Weights of a small GPT-style language model, trained from scratch on English Wikipedia.
Size: 9 layers, width 128.
Architecture: RMSNorm before each block, rotary positions, no biases in attention or MLP, tied embeddings.
Training: a variant of SOAP for these matrices, 140M tokens, 4819 steps.
Each number is 128 + 24 x the weight over its row's rms, rounded and kept within 0 to 255. Layers, rows and columns count from 0. Numbers have three digits each. The size before them is the row's rms in percent of the matrix's.

# layer 3 MLP up, 320x128, rms 0.146, rows 0-213, columns 64-127
106:185155172118138091152134130145169146169140131151162102138154116120123121109135121115145198124143134088133136098121136110166141137119068145109098123147132138154112112165112122154135144103123137
103:124104118161120138095122109091101122101138141105096120125106100114097105131082135112100152132163160074153151144124136115155113101091132106148112121159146141160110137135110159112078126137143112
107:113150130157170128131139088154143115137126135075117128135116119159184142154116082116137168126120140112083152124143115111098169098095117128121153126112137140128086138154089142117135097110140139
098:139111113156115076163145113124133141123147148122152124145105090136177139131126095158143130142125210126122136165154136117145111125145118122136143123145124113136164107098141156123150145113121154
105:101141130143113130172133164099129117120153141148162119078133133079124144151120111081128139122152157183129179146122087151126112121124126121116118115171139102173155154112141166098104136171189131
101:145149118088127107177144115146162100122129129094127117142163156145111086146163115135167105114136127106151129131109121116166137161127132156162152150136099140120180141153146123134088096146174123
094:100116119141098110105121141114121120143126098099117174107148092129148145199140159110127122154120085122123131099167095099178101122107110148140103093124105157142112126141135185148141125154144109
092:108105142132114155139130145088118134130105168121125067141129117167175114127114110110117096144138118106123121150142176122070155133176118109126120168096133118183138136160148123133149089113124112
102:120170127123092100163147139161148140112165091126150095166101128161110136170128123123132114110142149129119125132103111095112096125099140120120114069090158139080096087114134104150141116145117104
102:080143153105112100127128119120151112130122170153133143113115159098136161086126097065126115095128141121131096092100108155127190143129119144105152123144133201114142104122113117123142157113118141
106:153149110138074115099136117165154094106123145111153113165123117170152104125155122139152142148130066104131123116146126149167124174127139132123126131105098117153130138163129094101101150125139098
100:142130133106137172103151120138138124104121116136089148132125173121170140146126111140121140141171118168174141154148125136133095123146139150126127135136166140084141136126127109127116109142128152
103:100128092144115161118103102104143121123103169170084097141126129123114139095125147119102087132074115121134161148148139101119145172126135112133117171170158121179082123118136119118127164146186150
099:143131133124153184110113120127073123082115091098093092168094098110161112121150144074164117148148135125124124144152135154149129159165172149138168132134113130111147150165110106106142135128124138
111:148156092126128116185078154134110141159122155113123130088113176183115137171136124141141158108125152128118108105117124115108120120134161111127078114147119132151175138056160114147096108117114145
104:141110089149169148082152123132116137091115171070126131094150137125124147102138092116161142127128118102146154171103110093157156173100097152097156086134128132091137084088145170132101145094150140
109:131131109139130115147094113099132131140101130157119128107143148118138123162085125136120118126162105061122141133112138174154116101110118072167144107103197097084117095122111134114135116162155125
101:135143160122178142112144109131123097134120150193148121166151114114110111104129107169134107149113108166180144138117139134144154118113132135127139097139107142121113105134145125138074128154141125
101:171135143152133100123148110139145135136104119146159142139165147114109135120183146131159143125082126121127127151136144164151123138113134153114161111090119163063123150101131093150085092144127137
099:127117141096175101145164128107111095140163148147145119113124142049150150115122116159146105082127120120098153128127119135108122095096096106145104130159148130102081151123117127143094105167084171
098:082123112144149121125159105122125100093096133130179134119130126103145117138112166117151114092130079115151091157125112103112162070111158118107145100128167163128117169103153089144152120104076145
093:139123112115172139129136128084112141130114143116153104101118137142143134122146104149144148119147149128130118152119121129110140129128081138151156112089118139152110103154122103165152089148142135
085:168092136123137110052146131120114091126110144075160150129117126121144101095124104146104107104156096107124176138084130066157123137143107166138173119096154096120133092118116143121134093099106122
099:084162139107103142151139130117147133134136127143087135140122124189139137142124110158110154162131086155118160109110161123098167114151175140150110129108139093106125166118075117128122121118088113
102:189094143081090135142111098141127139127160126156193126127086127122112149133136152136105164111121115107094125105141118124169165121154150145056127092144133149154115113116105134119100161137137144
105:118112096139130120143105096111120147132120121121184112140119090142122167137154127135108094135198141116174155143136139153132114112129149138127114135117170150157153127124130098098115120095145133
099:119131126106123150057139119164110138125153132097091124113104122180146135162163134105149105153116124108122135099123143121120115134135162128154160159092163114128129102123126152108099167126130122
092:135150108164140121099096130143141185092131139126151146133142130127102059118149149121130109090145083138147147106140140104150111110113134177117142113156151133105110121108149108121126110088145155
106:142164110110127072138120152107129143129120127116156167135116155122133067105121109113134127151130144129173150147090153149139081174166178146170147114123138120141143118155111143179135147145088106
100:103109166158135131113152104117102094135143210119115125141094114154141122112099128105124103147101131108128130115096137143125145146099111127114145129105156108090139169085120136147173088160107140
111:159128112128086161128154162115162074158117136150106117166112093131111130112154142130121121126132105168144103125104084122134128163155115115154167122145103109125113137125154146158097119172120158
114:193139122107119098155153163151149109118138090103113141118143134131138110103090092164092148121128107143132148150127130154093130120140155140147124083155107174155119102141134093136114113120149158
098:121170093131124099129175153116141128133148102111111134126116117122133163124107089132115144137074140169141110116153086115092112124145167091132137151126124110154121123171140105093107133103147106
102:124094091125121123143152145162117094128147155166174133122143128080131154151161087131163118147133135077102126162137159142126118150103116131152111097138160140135116109094131152178139102174089096
111:104133126131107127162135146086106133128119149106129108128146131138127127123122142176112104178107105116087154163111120138166179107152148142145120139101131095136146119114153126119092140107137167
095:145123139116116112171103132104131138143088120112122123111095159115154079120123113139092100083094112127143147137102117119114149116142127160099094112112086147148128094111133129105115151084145144
100:137129142103131126114090106167151102131158114115128106076168152154174146188133142115154105116124151111112113152105152140114116167137130136123109166100142121125111176115109110122167156100155106
095:135120132124161119126124148070146119114128126114125103128136093155105124107141109120138136152121114102099096132110172149138081131129156111155110149065125113110145138168096144124142130172128134
104:120156152138121153127121126174134162191151138129107127146056129129137117099118124109130090115136121102143136105137125151142136118119126129137123124149133099109159124092152159111143126151134125
104:163118071121083065153170122081143136158156106167148109133156141184107105129140127178153109161114113126148159111143140099146117133074122148131159142120131124122102129149098140149142089127163140
094:138152109129138095108158113142121134166110121118145180116161175140123115113114129186122098139141135161172148139096105159146125179125163152087116176146156138145169135098120139071118127108110103
098:134155153137120137116123099161144133121102117177129087134095128113086155115082136100175122152121139124150118141131118131110186116090137115151156103087162106093150126131104161127130113191137110
096:115153126145120137117144155131116124158130088111115091103135153123121133167122112165103115127166136130158089106123092137117138111115135165109140134135096075134172102065151130114141123113113123
099:094100131113127129143132153075115152158142111161143122137146152100126138173150131086126098145171117109093126170128119133163148089152157107110157145120135115102131152102152165131135159106106122
106:169115095132104155109137102159174133120112141143100160125128160110103077154102097132119057122079170112119122147120133151132110143161130149145172117130098116154150156172147097130133114146146139
097:135157128141158140112106192144139148159142148129126141145118103092143132136095157122155095143111133148109057129151089170167113117149109133114103107149150114134173145129148130128141108189133140
109:145100112134131126175114130119161137148129159111153168110136107121135133138108119115161100152134170138146136091133109120146140172091117160168091171105130127159135141196160149150153098116121137
108:113141091113094089151137156080169136077117145097129128121131091089116155099113107106146098153106095103087155100080101168131178088117147153164121090117134085136151143113078151121115125096133147
104:133104133135118129115115126106168173153102107131125122151108098128109101136120148123101093156185170108096168141139130104123097113132136123116143077093111131151141096104128174135169115129110109
093:077122176116103087118104115109143137129126105128138105139125168102116139108087171140147127136092165130170179116127131148131105144138136101145159118113138129104137122122150133131167111148126141
104:163119124139136103164103134127147113146092115165100107140124138100100139148099140112145109080101104118132116137163161116105126190098137122130163122118118157186127114136105180107121105124132114
094:081160141106169122122113136136163144097121162130114128088181087149146174147125117141090099109127075140154137111086121101145106078131109142154096126111134132119067146123116129119175130143167104
089:148126137106157133134164097112156155145122080176116146127148159127141113105113175103108107082137128108127131121096148150112140139146101130139128161139165114169106131076097133142140130110136122
099:163130147147114075128101075074101105071113118133140112137114171110112094141121154155177126134140137137128140114129124120104124114090104123098113170154187120139138099138127142146104125137098144
106:122107150130147169121112134155140168155113158093109136124127097116126171122145078137100094064155149121137137129118098156130145114117169108135134128143112143096155125131124120145124124120124111
103:116157150129103154151171064139122158108145148116120102125143146185088106143152108148119115165154130117123112143133163150172146141121130097115112166098109135135141149116117096147163117112125114
102:129113158136149151144109110126115127172130094107123152108109108154127108120129126127128134129125112094106099157159122120098126100128118103131158069192120168136157158130168153122192133202130129
103:086135120118115091119129090139113138105184120162122130138122117141120099146083154101105154138127166125123161107164109141157146103145123162147114121150172164133131154132095109137129124096115091
104:125151120091095159113128124114134126152092155130112129134097115142141137141109104151131137106103166148120151140109118153102124156153159114118140158118104074129122129115119126143088112126126113
107:137145153120175130139127116126151146115158113152128144147131102167120114100125129150182154174128122115123084132146136133090140139176133134125182146134152096116084105113187129138094135132141120
107:156110101129153107139157103136137125150173097159090080116121143116141099100133119157121131128143098210099100125136099143164140116105167143114121201131121126148096096098086097097127104161113139
093:101118189143163122146134145113140155120104082121162128131067145112099126119153120108104142144111131173134080159113106152123133172134167143129123150139141125138081127201162136111103139138117138
095:137158148083128175113117138112131114129157117125133153190114134116098133068124113171147136115115138164140125174158127106151107139143084095118155096088152130100124117075144112110084151141112127
090:133134099120144130099117141144102173121119128150093093116135118149134126173121154122113079117124134141171119138111179110106125095109072120131171168133143151112161090126128141099138117113075116
098:110217137125124161147161138139107109140133151134139100087121134090153147161076097096147131122092131093164150109098156121110157107090100128160165136096125118142113141151114153109109145159118137
102:156132186137080163119101086156142140107122134103116115119094101136175129131127128123117074138116135116121121127108112130086121156128143165127155084132112114126138112164149106128163089170134151
113:157149146141101141123151143083080178134141125145133148123169199117130117093104120158116120098125146173175134154171152128142114150120153127172104121137085097157131122140105124117110142125113123
096:114114170121111119094153103135093116092135112112101119137104155149102129109106111165155086119115130176125155098151151205095143191148139101127114133157140083124110116135119140110166151143116120
095:130136130126141154124112115151136139137107118083126107119123143165131126097147124139117109180111148128119106166167092102135145112149126130126150123127153106139098140177169138135132107114143124
108:104110154098150107134167160143117170083156119102115123111136146163136092093151070098126116122186139146090144139108149158172127141160136137140159103108134112112160143122114136157116134149148090
091:119118136111154102154083162115126123147149113121150124102114139119186141109118173149051117097143141118163148137138141143132114145114140161153135097119118150104079132142079124132122115181135147
098:101118117159150085123135127114154128167181151155125140144076105104121105141166150119164120125076095145142121145124079130109138139147073100089075108121144130143099140135127103086152181123122102
119:136139098130112092108144138145118085112091160143165134073139076126143163125125132119185082105118129082099126137117138141125078166127103122116112122140086099108084109115110097144141146103111107
098:139121075099105096147090148128131123136128095089161168147174158098116111133124156146116135153155130150137102114113126132152178097101135093083105133136094126075128127147143135101081112122130145
103:146128132145125117111160153125140129083142125127148117122137130102112173117136146129178127127120102105138123117137153164100148132132095091119110100093110098141109115091154133116152142072136127
100:132146119142149181071123102113126162136132110157169115140158122125118115114105129147141115117135128140074122144122108129131177132118131155127156174173108117115071164077109150124116114075151125
096:122130140134116109116201120150131134119111135117104127155128124109112130129120144101084130134157160101108121152129154106119127121142112150097113088084143100110131151075159100167114147093108163
093:105159141123173081144119145115104107165129152117106113099116101127161111167157118141143112136156149113102138157137134103146138122128134159118141169103100159145138112096123106149083118131137115
099:136123144123130159158111119082158181138168116130185105078124155126120078152136136119146131137161123107136134125145104099163127091121150152161114134106186090134128154092137109121062112162107154
100:137095145112114134120128116141111105154098117130112103173126150124146121153160165097087113111159150143088088133099098104154136124121114104152161113089137111122148092089190142199138113127143143
091:086118117159108162139128114101128107125130121116120158130087119134103174111115102166130117123150141161112118141112138159123128098123122099130203144124123143120088112141156152088108141157162115
091:151119138106107092129085123129151151125088138115100125102103125126143141123100124144151108139127155151135164115156137139109128101120090113114084141102165087157137147119148126129138107092102136
097:048122116095091148134112174096117110135137148148135150170161089107128124127138123136130123161173173116159104141120150156136105135126098152110105101136119115157143167093145120141131124110138127
105:124127170117068117160087104117116112130126118174156095124126112118111130142144133089161126151109094109172135113185104098148128158127133101135140097146147124098136108088142141093102122126120139
105:124134136140099130143130144120166160126110100113125126144134155128087077146144128144131124105111147141119133141143173159109100098092110085100157139111104126144124153157132111130127143108094136
084:106125122080127121091131149125109140147139098154121146112146142103115137132131102107111133148153108125129084099173140131130133130149109097081139125127124110154132144109152114151101151125132114
100:103089142152131118141129084115125144101097125181150160157115117144141170140115122134124116122152097166138149116124134132147118133136161114125107102091095195110164089129141149161118092145119166
098:126138133099105077140105128112152132155108126112121138104140086141120167141135124134107121093068153117170146131044110134132112102116111196108102134173148093129149143118157137124110088114104137
107:103156097126133121153113140115095107142130167144134151079106129127158112150101097153129083125141106130088103113113136120098094153159107065088119111159130114115140135145144093138138175091149118
110:128143113120131111117095134106176132123130147089109135119110178085115152103094152149148125101129115145106138168082153101143128138126104163105156099128129061091159123090145102131141124119112133
105:145137080133191087121116139090126125143129125117139140121147154132118102111137120126103155127092148156173137117097098120119152085077134159147103134146145117121107098107115108158136145139129096
104:125109140083129113166101120115189133130118153170099110130164138146098153130138122145139117122163114136130148147142100152143125120094132154064161150128152145186122118104121143101089127116127128
096:114092161142114143129127139151154128188131117152157120111147134134174131134141123115106090098124125167149146099171126110169087113154125127121110123152107118101130123161163135106149124135100146
100:068143127150136114151142161128096075124131147120136106122118135139121069081164154139128089157140127144127110171071124120135147104102136113147137149115118132207169116105153103094110089142145105
103:137113133126165130095161167152080083131117158097132150094163139170145099104134099112093098136157101134139115101109100138093133175127167160140147137116144105089169123157122142123164117122144127
093:142093118125085167123151141076125135115123146173143149114206134148160127163125125063151128106106117128126105118131118083107110109158082116116164118145138104124142162164113110135172096126163088
105:157146123146145128097154108146147125156171144135106109167121095171135133134135162135164093146122147104067118158165129146138114156138143119187137118094088101082093163152141143117138142099085132
103:131107151164154135114159129145123121111158131134105137126097143123136093147150137150157104111146126090158133105147123137053114119101135107154167118173133150109101101142098102110145119091103133
101:117152122168148131108154121140104133090154138098107104150167160160123135176110110132122096142112112116082138121124154102134132136153140124150159069137134102124140144130194142162156064127145153
089:174122106131152132133154075106107093145112124153153135099120162110168146167143159106184110159134146132119125126131119172109100149111070157120140121127110129149142108171113122140114121118077155
091:149088096158148117144121130132104116143111120153146147131141160148104103118126140138091105116126102122178127090199114115124118085099110152140157122166128161093114147106116119148115117158120081
109:111175126175118142162148093127113084123111115139114131125144132140142114131130130125128135113121140100171122139130147140099108110168093155148102127142080146155094141130139124104115122144146169
094:101112114124118155126108157132149146142119120108143120108109130102160148112143114149118125146148167161093118109115150132139147129101066117103145127129131153120127101115126154130143166137094176
097:093113111134102130153118136131089099151146106133132162158127109164146133097121069109134166138097133121118150141144103148132137126120121137142079087168136158157169102125152113110158128128146164
105:152124082067079111125114124117111124118081127130112174156109136129117128104146139115135125149107114102139112109160159135104098133151157119127186129129141167112077141134121137137095163178144111
097:107128139136154099123123156136184076105102110146144135125140117151136122104124126140128132112155131080106110088133120101125147135135111146158154102144113120128172124143143169087146109165183121
101:119147107164100137148138129112103166116124100161120153130140089148112106127113130115170099095108094116123167141128140127092149150144198113100123114128139144105110142131115095125101106143108127
102:109155104123156104156118104135129129142141106135068088129101108125142162100127114116103114138112105138100165100156108075108168084121123123088194117137152124128141115083101090127131079144163162
097:134112109090125166100124131099089159124109122186141148094101129113102089170143149133132159126131094132154113133129134156142125155125116121103068140152135193180140147113133131078097115129117107
100:156149144152122108106137113148113111106146111183129147131135162137126085152122108132129099118159120108116145113127101109136082141118160129157133115121075118147120158162137154167150120106134092
099:138146157085096162103130179147170120132123132198127174131128163163148124158130127114156104145132098107122120132111131100099151141116131100135146125143147142115168128111120131121125100111136127
094:096124094102103130131145146134140118130125125137189111146156142144098133073116095157090130149121095081119162106131116103135154110082092115094149128109094202151151149129092140124142159157163141
108:135144142137135105165122141130127044120160097139163116152057122133141168111111106161167111130150092134120176122142105109093113120158156157125102170094106115145147097144171111137116150133143135
096:132149120120135155126135127154193134127126149131102114158133148168142143150105132155148118156112137116134121103133111112112109109152140136109143166131134131126106176146116157175133128142172101
097:074133134169150137153143144132093154112145121135133113089118146101119148079099100147123096140161134146127084075141142104156140148144150094119128168106121120164087097129108083119091108138125141
099:147135101140145147108125131120106127095147133158107119111153139159143087100118098074123103110131115130097139153072145149081106122100121168120098154184132135129151157123134106107125127114130158
111:118141138159145137144125107163151082113117121118077119135139066151130156120158121168118158117113102119115118153135127133159097141138103113139095138092093165160140148131095141134142076114108163
105:154145134119139132084130153143155119167098138140120123086137125134119162182103133091100115184115105103132117144134162161122112133163135166120117111146090116156108160120149134144135072154121146
096:177135145129162136153170140139106135153131135106111135125120085129161108160160121147124169160129095126118135106136143116106111133112115128125168177157138114114130137139130154127132115128070134
100:142146110149121145153100142129137100131121113085123110115170120076152121184152109123104120114155140203144057115145140165177113128135125151102109117127156111094143131127135108168155096179139123
101:102131136078118125151141151090096120131098132173124149128138136167157106114166136111081160143160159116100129108098081133135120145131149106118126123134102108133137155139110153138163158133113160
100:113123132114075093099144118140119116088124105122104078137101093096112126104131113165111108129148149198108099110150140177100154128131094124165125117127139140096145113136127137110129108144103079
094:111154093140157127086136120127111160167181128135112157169124095099150121133125089118162142110151083128132140169149158131134101117102140136144136150131130115143136104137124152099168153138129152
102:095109153144091102103110155123154127155091102097109144171087138088164110119164176100096119144113119146137108139121128123086125109098143153122163095136145123159164127098156125119110126145144138
103:118166112105160112138118170167178169159149158157091138162135144145136160141144132117135173078094111144118156120116123142114124117127140136113102166112131111124131156149152104131112121108133110
102:113149134096144127172154151124138145107092139141142133079176123134130132107105093122162182138155118072064087111103105153144147139122100139148128125170090131083112119165138133178130097133127141
106:126136099163139137129125133098134150075112135120166137103159169136121189132176148121127139087112105121110125153107097140103134155129175124139116147162126144118106157104197133123146105120110149
101:101144134142110154122125136070169139112145104113102160159126108161130164146152122093131100156149141104157194158122127150130105094176127107119163143168146145135138154157101100127119159123097116
102:104120147097116136078123097147095106118109161136118125130147113117120158129127094191147170087102097105149112123143160186110135137148104129093126151138115135130170155119131101186101118170143113
094:117106153127102171098116131152140119114114143068143123145124112167122102139121128150130098127165087137132138203134144081178121141125151168138110173111166135164118128101071141096106122104148129
110:129127132151098115156105163132155145134165123140098115163146140132142110145146157099081124140098129147109115130161144138067132143062151104154099139139136119102112136116130132100115128143117133
100:144143092146172109125161131152154122125111146132161129152154121130083126114125124144149172155096123129137159129149106107100128102120156117128110097127068131138153146110109111167143127147126140
092:117135132104126081132115173130123134123092124152128147159073087128127141123167157072089113109120131109110144135113101108128082141125105136192120103118131097086107101108118168153107151125127149
102:123152124120116121150107176120152151109108074138140130095105100180172132117155146142083085132130147097106177110138119083105114133144104142135135128103146125140182092130121116158154142153115085
105:117147086135118107119154156109170153095125081183114145107129128133180179106108105111109138120122149120135088157124113139161124107169127118119135152163129126127166149144148079124149147117125106
100:125139130126126115144125166142152085119091142097124126114129163117126129116130097161155108084143166116208175137129137093129136105156089139126122121132111148126130109110130135108146106133092111
096:130156149126148117155119121086160125111129155103149125121148087113149093168104152155140121070112138142118112127141109095162138141146140127124153134138073119085125147115130150159104080175125101
100:159139136095100187113130114133127143129154121103131144125159113107090118150106152128082137136139155121116134103103122136131154094087179090116105127174109101130152130106091175133129146129178099
094:155146113095172096113101128125145178108154152109149140107136111159105087140119138133120124093107100110169117110106153160171132111101131097149144160166114099123120150093133145153112118134101077
093:106123153076142117130126103151163114163122110153124100112118119109101137089140100154120120085124158189182093170126135106127139161127121132117147090107142100122167092125116127134132118164106113
111:129140126115113134100124137124120090145150140130146116105097132141112124143136123097137149111107129106109153126122126155120180113093074139158087117162128079156116151127162108132108146135118093
105:118138065128120125150094080103105139080121082171116185159097113129113125096089119136161130157068153138136115126117114167147130170088143114156143105122155088141096141083139112148168148142153097
105:126111104138116159095092102126137127110106130120125162139113199128080124147129128123121102120160084119121156066140070137177155139135128146126123158117150159133133134145130115112109122124146105
117:119129130137167121076095091151128123135134119116083156108159142124146094149159101121131152143079070108142148152172118136117126129153101098158172171097118122139103135111113145113106116144098142
101:097118138158095127122176103126144107115088138107188138135146065135133138150098121092141162107120149117155115105119095147157139132124109145122129076091128106135090127152127141173097093146117122
089:117136140117162138140143129151178102143135095124127108115128160106103137123142113120146110134136105086128122094145147138148152088155134130131208144081116131137105131101146156153106128120105093
100:121076097127140096140146126126109157118101121123114122086129169107135072093109165150081121135114139130145079106116137132122140119106133086154148173158158146130167119160123134133125137137128136
103:154172117110128100096133146113167105145154150146156144132133135104111163138143145111056159150123115067145154162135136128140125167107118127112135108104100099141129148123161151126092155144120160
102:082163152169139149127111161134182156111136129140095133133099086119174150160150134125141139122119130128082105167096133140149105129138115108088140117134177113131150161148098131118123163135101126
106:140105103132114113092120165121137133088129111120141149163117121138116122154103123132120155097140145103126160177163125169131132100112123170166131110091125124161139123118118169112092123148087133
094:120108168179119121146087123149094143114146124097140152143125127119157138094125160118109091107172116106147126118104136131120178119107107127110117171167145105153129110139111148163170156162105116
088:109126148119119111095161152148145108143123156139140106116103186113170133122081105115102132130126146146118116107137155151110138123133123115125111092139141165106112129127157114131136133105094177
095:149122134152103178125145117105120149174112099124130103103118142106135140131146137125138156114115133094118127090113181169131131131075150086155146115147133173150102132112143134139167105142109136
100:107161130145144145137074113117104146108117135077113113115092118148127105080144118160162166088118156124118127114169108138103116087127128103149125090169140166149129122139097115143132102144097103
110:086133146152161122128091115114162140160112156176119155118126136139094130121121121155120111125118131130081167126184096124142154149101164179157081140100126134081148162080124163146143125168129115
100:134140180084077123190174131122118118106078147124118178121131096140177138169144094114142135156122145116157167110119121122114119157160103090112141077106092114128097122112104113158115133181132128
100:087103143146145142124133147116154121162118121139121127133135120095127087108131125159144161100075070147072122108075124133086128139071146118111135155034068142119158146173122155155122117116170146
075:129130087118133138122129110092121107108133118080166139129071147120127177107133121114131118092105106070172107113096155133103108106118117142122136121137101131084152118120125135086100153077104136
100:104124134128158140121092095093120106159130145138092124135147149109131139106101110114142125145140147153142127128102109112100112129118131141163108128136117142109143156106173130169163091132109109
104:115140156127128125142105139144088099140135127141124113124128144176166099154108155118124116140119114122153174134123101203122131131127120188117116144139128132143123106144109149111135068127130163
108:113124142134139145139135142152121108115055114119111180141120135120152105115131104116094125146147156081120129101119119106134111106114139146128142146149160131144127129105167122120118148096108086
103:155126142129109127151126101098158076158122138148116149091112101106103122107115131135090135076074112150087100168138144103113165147145140135118128111154123084115143086109146145124135104162118107
088:158137102095133149131096072156119150174159089119087159105129121109118124157112129120134127156161137132148073150122091172171111116142130140122097141110117143093168148153126160138133133149124140
104:116116140106136177119141139111115124134083135144137134153096162126165182139117143149126101115123141131130094102155121134143121147118117096087122117136135103118100134153125097109160100150114143
102:168158121155142094144123111120111099135134126158112121137134113093174090076118134173101100120101104112137158152137094071126110160135146103129176164122103171109137115165153130079153129096087130
094:180137092086132112092121146109100141082120082154155153112165166139102119096128168135144156161082116136166124099147134133140128094125124142113114118129122088105102134114136109152120125134112143
108:131107127107100162105096114131160135097150177116106125126174103101110103151130107134131156136115163132142090170127111172117130155149100139114102157127095133120150117160130181169132091115109161
097:119125139137109103091108083118137082153150139146124146149172071144093143151138141120130144130110098116146136163108102117144129127145134162089106144164098137140129106102150143132174119143133131
111:154138133143135130119105132157132139147106140154125137128134104162137131148109104130123130156153185175097162101135122083147105138119125114104100089126138130100116108123146078132140112112146130
097:119091110104120126153128190197138141131147161098086191152113123128139109114109122102140131125140124116137124129110140112110112097121173140134097111145105110132160090092124128113165118116131106
091:118149107138083120086131168133158160099127102170113126176129105141127184149144118163103132125147146136120147164144134138118087117067139086169131130100124125131138098124152120145153120132109127
108:130117131126154090150138108109098119157131134123148132139132127103152112103158103143147093111148106130128142103114101072122141148174072130135108153097078151098096155162090109112119133128147156
110:107141131140108112178142118137138149114144185071146127102116150078157143158128089107112126170161158124113128138124108101160129146160096166155095106111142135146121122131132137128133152116100127
098:134137134132129141102146164137150129138108105159128100094165100106085151122102140174118120085154178136127093171151118135119103110145132129108135148130082135137136102178119127124115107131146088
094:123155115136122111109142119128143165157121092143099152093135166102137134122136123096140146147106107103150122123142111124083126101145136114125116107103126127125075138131170128096138127128153147
087:147105160128124140105115111165122128114135148146109148093110167110167142133075123141155119166143153169161121160129123181136144158119134127145147183177123149115115121128125131097133140123085157
095:200117099109135118087135144156127141136140130138152115137145125152162108120098202107092123117132127114127121091169069146112139155188084132120108114112114176156132114127157101146136123154146111
099:134169133113140112162168132159113146123139129159144132160161136122109127100112155126099143126114174110112081142111136135125124123135093139095134153108085145131120138161113154118171165164135131
097:152136105131135122174148107114135135190086154125123164117071119149106141128141132141120116124091148140129175130147131120168149143105121126128135090109120131121096115124150118106125121169125108
096:111143160133152083179095131124123173147133170080074095182098116131092100105104137143161132103111164107107154134113116101134126119108125135149110152138144145117100129154127116109134125142147103
099:112118139151135143153141157155127129135164182130132111121090102133132131103147094115095131136123099151148135121131106125129143121127133146149148124157138126129132139106123181147110096113139070
106:107121104115144113119107106113117120091100163138126132137126116118085130096132132103108067118162135097073137142157154106135118153147123160138109143117123129100138070134101138198122136112152138
097:133137165122148161124171087156069119137099132185139129133121174110123125144100111089165145112092115090130131127166161114142069140119108146088126161114114134116123142112160146105101118157157068
104:126116167108133122147141149162138124162123121150067133111143143155180115171119142100150153125138117140109118122136133130134174136127139087102125147151135119123175183095109157123135129111148092
102:093123133150134104107124112122152127110112183127120147089149159110137124121141101135116156168115174132160070104157139161165129149113144133159119133126149116126102113064112115145122152128119176
103:144076098152128130075131116154078146091163125136132130178116100141105147152128153085167086145141168149180152117131149145142155109127107106140139158099120184111113143118152107113130102116143071
096:117137172126125120166103152105155148156096113157142091146136078135150157156096100111119153089092086144125140180136111174116138128140110132114090100086086125134158111147114123113147110121129081
105:083119087190156142171162134108132115131103148110141181141102153106148132111121121143128124131113133151136115106152136144148134069125093147123150107128153135038118180120145150138122091126145126
088:132155164133097170158119151146131123105193116119130093118141127124123141133161117081127112136100116156090125145122130098130143143097144118131097128098129165117098169132109174115102128114173133
100:131112145070131103129137139155150130142166147110123164100159167129153133118141102124093159097179162087148149101117116128138135161109111093138112107181133129112124066118133127129144090125099157
109:091096107122101119156120160170124096142099116135126123116115149116101129108156087125112139132095143166129140138122130102137104154148146181175109119118096172094127102132107124172091137135152103
094:092129114120138103139150102130127144159116140136166130162138137085156106098106135147145115171089091111147116117136176088112106110115114121156147150101127134111140175152141172134103085185120135
105:127146111162106113138146089136116125099097147083126122146117135122146169134135119126097126143142179116128097091091121146104191074139116086095186128133075103102145153134131154120115147111119133
104:103115102098127149114172137143162124105120127121091116112125112117108144138130134094151147126116141124114095123148088112091167095159109128102145137116137149127134145126128139193123155139158099
103:136131150148136113147085135136095090114141125155135091116095125080101170134086122160105096116118146085097148140102133114146108120129144153079115119153114109133059139093113078105121110130091146
111:149101128182125111141168179168133132124112067134140138126123141120099106117117146049117115109147134121120161106107147106139140140126119104158110155134149162141096120108115144118141154142156110
097:142070079125131118108159099123155125129134101121130111145084159130124123145120104099134122124138131154123165144107117124074130137105119136116118174185162132159123141130146155117126136113142130
098:151138169136156113119110112140128093119139145121128135140165131161134143131136138128107153173120135154087118146077112106142154079138147095129162128097140120102122144145126143122183124118160161
098:141140135128099132123119179100148159096136117106100135131127139152117113114140156133186142107147174142138164119158078106125103109187135094138135158124100136171133115087090125168112132111146119
105:097181130186121130119137120181120109134098140110129111119114149111188105137126176154128138142139093095130129125111114138104164151144185152092124157148106121123180134134099108137166118086142102
103:101130179107138116159157174129133086175143136120114122107124101158109109133136143117136120095115116150127132117164132143145153130110123190159147101118116095179150098138115089112129150162161130
093:123104113150176127109114105085134164120158167118125111161132128131132122118146133159133134143055133168141117148091155178183138094157134146129102096159086132134123147089086136119096098091117092
103:093091097135133141125139129085095137125105133160132161126095098131118118162127159134125101137133155158151184151147174101119113150142102151147097133138161142143098127103172105140157135140118137
100:138119133124105101118124138110115144114170147072117146157128133131117130110142134128151105101127099162139181108163127091130120095133150126125111145139148100131126130126146193166095158140162111
100:139109155108081115134148147136137164131140118110128188165153131129116103115120136133092120114128128103108118079097116152164124119095135173139145116119140068122128153135153149117119174141106124
115:110121107133106139106141098141126133113116151127150105155155090108107159136093140145133146125146147132133087116133191120106100141167147083092159103146143125137112147107127167125114131127168134
100:112147118120125120171161111148172157143130133103132131095120131185098154083131101130123104126156109109101152106129127163118138143168135142120170135135129073137125090100119096107098150120142112
093:151122115118137111130138119118136113092162126105070156179130091124150146072185148115145127149146144137090166117141124128150094170129101115135151159153128113132170138128112129093180167140147114
089:140146108135136083128152121100149079107145168128087094130115133136105145195097114149121117155118118147113108141088143161141173174147137124121129126095109114105174134087116140159123154123118126
102:157115124137170098120157162156105121163127120107146094137142135143152111128117128126136134151108136108142128172105204108162159140112136126106112135084145110121133148143086126163097120168123144
096:136133150126124120119126087166137115085083091106117142124178155087112097139119121148128100108162145125112127133122110103126180102171113088115138145156135106104107112125144136129067131139133160
102:150131155129158147115135131123116149111149086122125129150099145134151119142075146141129081144144124145117141116143084127106127103135093146118135121149080121117145073147123117115110151126089140
095:105093122117121104150129195114161122132119147113098118157105143118114120169114100115157098117140146112144158144118150134150123192124115156110134088149140095056113155160127162149141155098131120
100:157095138097110115129109115127111125145125156151087151164137196095143147141122132134122099141139139112133099141132119145135075159110147144096130161155157098117089186129117154128163153084117106